config = dict(
    n_layer=21,
    d_model=128,
    n_head=2,
    n_kv_head=2,
    head_dim=64,
    d_mlp=512,
    vocab_size=4096,
    activation='tanh_gelu',
    norm='layernorm',
    norm_place='pre',
    norm_eps=1e-06,
    positions='learned',
    qk_norm=False,
    attn_scale=0.125,
    bias='all',
    tie_embeddings=True,
    parallel_block=False,
    init='normal',
    init_std_qkv=0.0442,
    init_std_o=0.00683,
    init_std_up=0.0442,
    init_std_down=0.00683,
    optimizer='muon_variant',
    lr=0.00756,
    lr_mult_o=0.854,
    beta1=0.95,
    lr_head=0.0119,
    grad_clip=0.5,
    warmup_steps=200,
    schedule='wsd',
    decay_fraction=0.772,
    decay_shape='pow',
    final_lr_fraction=0.0,
    batch_tokens=16384,
    seq_len=1024,
    doc_mask=True,
    train_tokens=132600000,
    steps=8094,
    dataset='wikipedia_en',
)
Each number is 500 + 50 x the weight over its row's rms, rounded and kept within 0 to 999. Layers, rows and columns count from 0. Numbers have three digits each. The size before them is the row's rms in percent of the matrix's.

# layer 10 MLP down (transposed), 512x128, rms 0.0537, rows 495-511, columns 0-127
093:406520535501593472525506555420470549543490498533472423502601429449510431432480564397453478455468500530451564434520440388479509532470417494530437500600592471482446545541476444487476477615482467534508501520519476524453554425498535539506466496463544504454506594539621546485496555424482352509564536494472552500491491577534486454521600483510511494510512538542414427547524568542514540524459
092:446597461575508485473510496540563508441432531506476376473503446452518531506466512467499512595543560527437560559479475411446520547505503493396543447568495508486514625450462499499541501452548412501493548534472459601661485450493488606469520534482406566493437469475524570449472558490482568444446566496417524488510525518528514409526551493406437592537521511493433478517556519459460470473523
082:597362547561490540498515461485466529454485501548551476389516465593560455520494453477516507530488561561528512423512448499525563526435534539467438478529570541572375571490419460495489462499483463436514473553456513556489446511433517556443455473519478509586418405473505473459574442483481585468524570515509483555534505521601472549471526591538533557432502441554499482464485566388464573489404
088:469397445456526495454522522529512479401544572467448565550518448543465475491475500431473487474394561566428589542488579649566559510565558487449550557489480518420475518434448609420570529487521516452456550548472547598426600509503485428554504451480466544540485498541430438445500477486533458512524478570439572569531527574405498477416537468505467488490489418477530506537511516521500480473529
111:537543583536396428496519502488548466523557550562478497551512536527617456554464472497485508445454503466537547459458411561483467544397523526499559460517615484538536553522540493534562441498501508528442404474521514447459450503484562475487454479650426452565442522556523545451456518460537458444473485522438489539450392474511462453506595460459426506486449531535560535659509401517492500537461
091:549487540570537438433537597508485531497499557458511528539484427519599526575533436403442438500535556510539378524476515578577543407468545523400564530443543506625471497454418505460527497493548463460564459552462497451496514538521487480484424567388423495550478506411537490585515561568544484471489441465473457543501497473506522524422434536535531529599537522518437452398491484454503491439469
102:484405387449558451573515470516441500467527470584567533514559541484564510495573520362565455573494525498515444445505428489564498633565525535564472509577511551518478516574526445508433437473523466380437526470489508505559509479513457455434496543523591444508470611476540492457545463504485534465431456531448470503470506457503422548540459382546510526487503496499547528444469572602560437479502
095:477540424570497523502458458478468529494488486489487505545414542529560454493540441508548519531547568510607365545544538516431479496503526524554471508535589589482484444504517499614501542497568458499557439575568538412548564509533440506555482525486575445590430532472483524472444476477552416461496465482452500443559460426417561493442386526491487521445420508432486412564431521506514622491560
092:462554471595508468511456532478456418530529489503456454605430460442504428404472501498450532480523504479541462590458540517498462596443603475547575519507472539462600471507439547511493503514488446562464447550491559494420538565515511464609524547381582534475478476463498429476493501469469519399584349472428502504524439523575522609577509538499502541485508497547440516450486542421516468483536
087:447452473544546569496517492574473499562548408510504508366442470521431510509439456569519476542491487461439526471505508428489481582486531546466530556426540522453447584553497441542538592490502485479567441628549483536527437568519468477555461446584556505473531473551450569501565499486546420484405355478543526483526498430426451423482477505481456518473547506579502439544534441584588475543534
093:447534521558485485492524425462517492570524507526511483546486547540484509549473447494546447523370523485580491507536509555531510440450491498534516534445465447484535478503505594470560581593502526565487432493614543445592478467440486461402603439450432491508603450492474472519493521442440464484498432450565533461501496564395535423501572534582542415574506501440446422560503512391460601472477
115:502422530451471468444477532482501520555494636500405487534533416489414525590494515448519452500426524455483538388497456512513496453564472514556459544492472435576446513538453432565603480555459481592456421518539508435538491530632509524511432504494487425537516472418532448571543545520538510451578603589566561526499521343492485498511491435509456519516489502537483489501544448415512499500484
091:483540502544430516400507549482428502447468577531585444441527469503485602492421596565555486565444577491540467547511481447454524610493446488568417449478438566449531509561533589486519582490523506512486430592558566532405572498496461508384526496518494498434455563494472483566500442423468500472483552513523528473496502538515498612469612516486464538436524457451528456424417539463449490499466
116:511487499521513571515511467547478484570494504552433513454533502459488586550432542500466488430474555508515561476456441499477507421548481539440359496446486428466545398501457500473489396456526437521465616529463537509479497498475406471444510418493637465516563532557518484558570410529526549550551480561492588492578601443557493548516485513532527559528502536545502571479487501419496416387418
099:466439520548520504491520537432368445494440477382455507516549550543511489579468493464578531542513528410565489519511560434485530526548560487444495501540574494583547554451503394519427508623582476445484466465478491454558407481535502500526572442511474486476529568484521469555433394468533499542548521414483612541529521604487510431503610475554484504461538487540486454539455466441494416504438
093:468496422499504407533542518542480495544463559499446553590435558526522483426476485447426471527513540529564498502481403479439553391526521588565533484480533452475532503439420441420509542478505501460613475497561535491494516565440525467522465475524458535552461493572613461536623528522558480523482440481512518399503481547483403460521528523588573474574550458547571374443542455469544482453435
084:577537576566509441533545478437575470481501481469521481558512509494568519476519458437616472528454502413494453524489533376442542448458482534526525443470493421472611523572478529562478392469595431615461534466420463471488533436426437457469491512542492514539501585502499601373620436532522550546573493461537519541430498507469443510505515527495533563499518410514531507453538498511539508463450
# layer 10 MLP up, 512x128, rms 0.227, rows 496-511, columns 0-127
096:549441550487494423412491470465648466514487467476488544472501511532485519493558517432453618493417522457446458493456551489436451525487510492489460444497486544439426405480519506549380525485480519470529527495602583525505538474576555490574534476470515509469541528467510619621512510508484389524562535411542534465471557507564498564450458427513465557535479522468601442525437480429537601488547
085:530429589476502542501440611636553525579469444470510508535488506487520572409525438554458490501453428379453495474529474507496415463489557483518503454540570491526525416563532514521474491567492571504467471547487527447482435561482498462512446556493516497491463429499546518547510547545440432506461467439535597490451522537469513515443413479333479511538568492513434626490553482512624516464493
093:439522485559597572445481427422482377475442469524495485515451553524461497388516548493476461544517485532548460542533539479534388595538534576555672517540530503531522466514504503490553489421533483480462385510455454457420494459506555446533483505577545462478465532450535558459529479459475531531497583485457489522514508446610463479511430507507567468464528433520531561374415512542558474554522
112:552512479506501419499558460456477546408562533338469503499460552530486555516533436483482440428398514524467509492429573419461475492478602555621441515498512450504469609498493515525516518534492596601423517500466517521463541424508502471539485555575609467500520444433474515487455614527507516468481458505532535573485494517440500498444521538502390358483472554524472542506536462551558493488478
100:441385567555496581486512369501584579506552471491457526504532507405536555491512493496521594481511503456493489545510540436444527497533420505453524538502525506476410480407549472445525493408524481464455489526491524580485589606503536465574540489519562417477534541468531458466543515523667503530449524558508585405516516407440526443476563471503484500421428526468406465547481552503505500524447
108:394546500545482586538519460499434493440407595516416439518455501551514510458440539597469528513537464521568516496524399486567527575483481527467464445449532471462515450533538467483499458465519462524528581433439559477490416380532470501501427547513549403514593508438519511459403569502476466554475582456483524497574492461511583537437445479545506525615480542477469594571487493493546483552603
099:577528548503426503495551482480518499483538482482424481439378512484404413448490445624483505555630578568491449448499534504436551548534493495474555559537529492464436438448485584513516484451531463404573546631467545547542472499474402495574447468488465470569479519555454463465494483487510432592461511451568437478510463501425538497473468462492477396542513479527472539550532533568558491520594
097:520475497456558501567534531491554526492503537594462519531462518530454455450523517467596451497516528488445543444549496540516571514429502375475549582559479490528436467551473541515502537507473542531484527451497525528504424479438500556468555483548440572491498433625465542532555332501457409511510472446523531380510557431507577447524538489529400402535582503540542498525549514426449412465413
096:465482493410566519438511521532600479549452561440463537484457567497535535582503539482544504468522530529590495519539463494424511443539507507602437495446548479470615499434530399515574486530395495431452496518508451464540499546448437521532395524576553458513422524498548492525485511480497430525498537478478397553533408444421435554540445545499430553500546574547557531461607485399428491551517
095:546468514537503499491512526515552493625514534466518479474553551469480433536471568612425520522523537552483447516515486441507479474540521570398501509505468455581533609474501501566529493583491505550488578524490514473509484584543431459466421416477434459385503425480458465456435498522502455470478565543630559489504521507495425392501532551492530549444514475422580442522457507470359508596423
106:553366435495479485539479497602499449552539487490570377589528585537455523527508462521578530484476504551555485479425448520424455553591492553548456567413470461463528514506496511493545516606430566458509502446502558530518512480475475426486499476498560460501467539423519490537469494586448550504498478496548478543566439591533467347453497484505459405446556423466433494523462498510586532591524
090:538454569448542495459501449497517495478453502459530618561451491518556466475456504578526486501495475476438501551492469525485536516536476451417585524502610459547516513461541426521436480513463441422520553464511527483463515497448491494496596535449519446491565529588437485498488574624516454498484539539425454551453484497505549548559512415424542442615442314593492463481492389575500532525535
105:468524457562495483421450503393523443491496532515457514509620535601515467570559551445481503487584545483453620420472519593569463515558472440510510504470546457439465586410488484447502456458617582511526561488470553427477439488530505481510512456522475474539528379507517458604415488514439526522517425546485417406526460546407580483496581503502468494562538518485530481487527528553503523439532
104:501413400524506466454487407489571548453435537555515518513510568439446514414547514515538519510536523474431479508399548601476460449563609502486585540506510582445493580584531458505364456481484459467390532468460407508431461476526584530513552534482506494409477508518517509547458532502440522465419491518458571544590488532464495537492508523506434562552497517439563506547488452518464500632537
099:440448593499477564542534553470465452493530523493535518456472445484373444631495474634446440571507475584529489469473573513510465516538547548470573430486569384553406473505481483513472426563492510465534537511449556458501485597441530505425368461523499574515439494482560409588522469537486515573488527519532437576419541477494532477442498534551518548512466465495458559569543464480517467526504
092:505545464524448533487464480573429538597461529509570565426551496473550493496571571495466477434416489491500571497435510564398529413550514491572459451537440443522442441503455543585484640536544578550545525527475518525478498519543606428458491477485447461439393538456521534538457594456534449470432480454432475498484480414505484465504547552531443523547433492525476490403549471531560488593566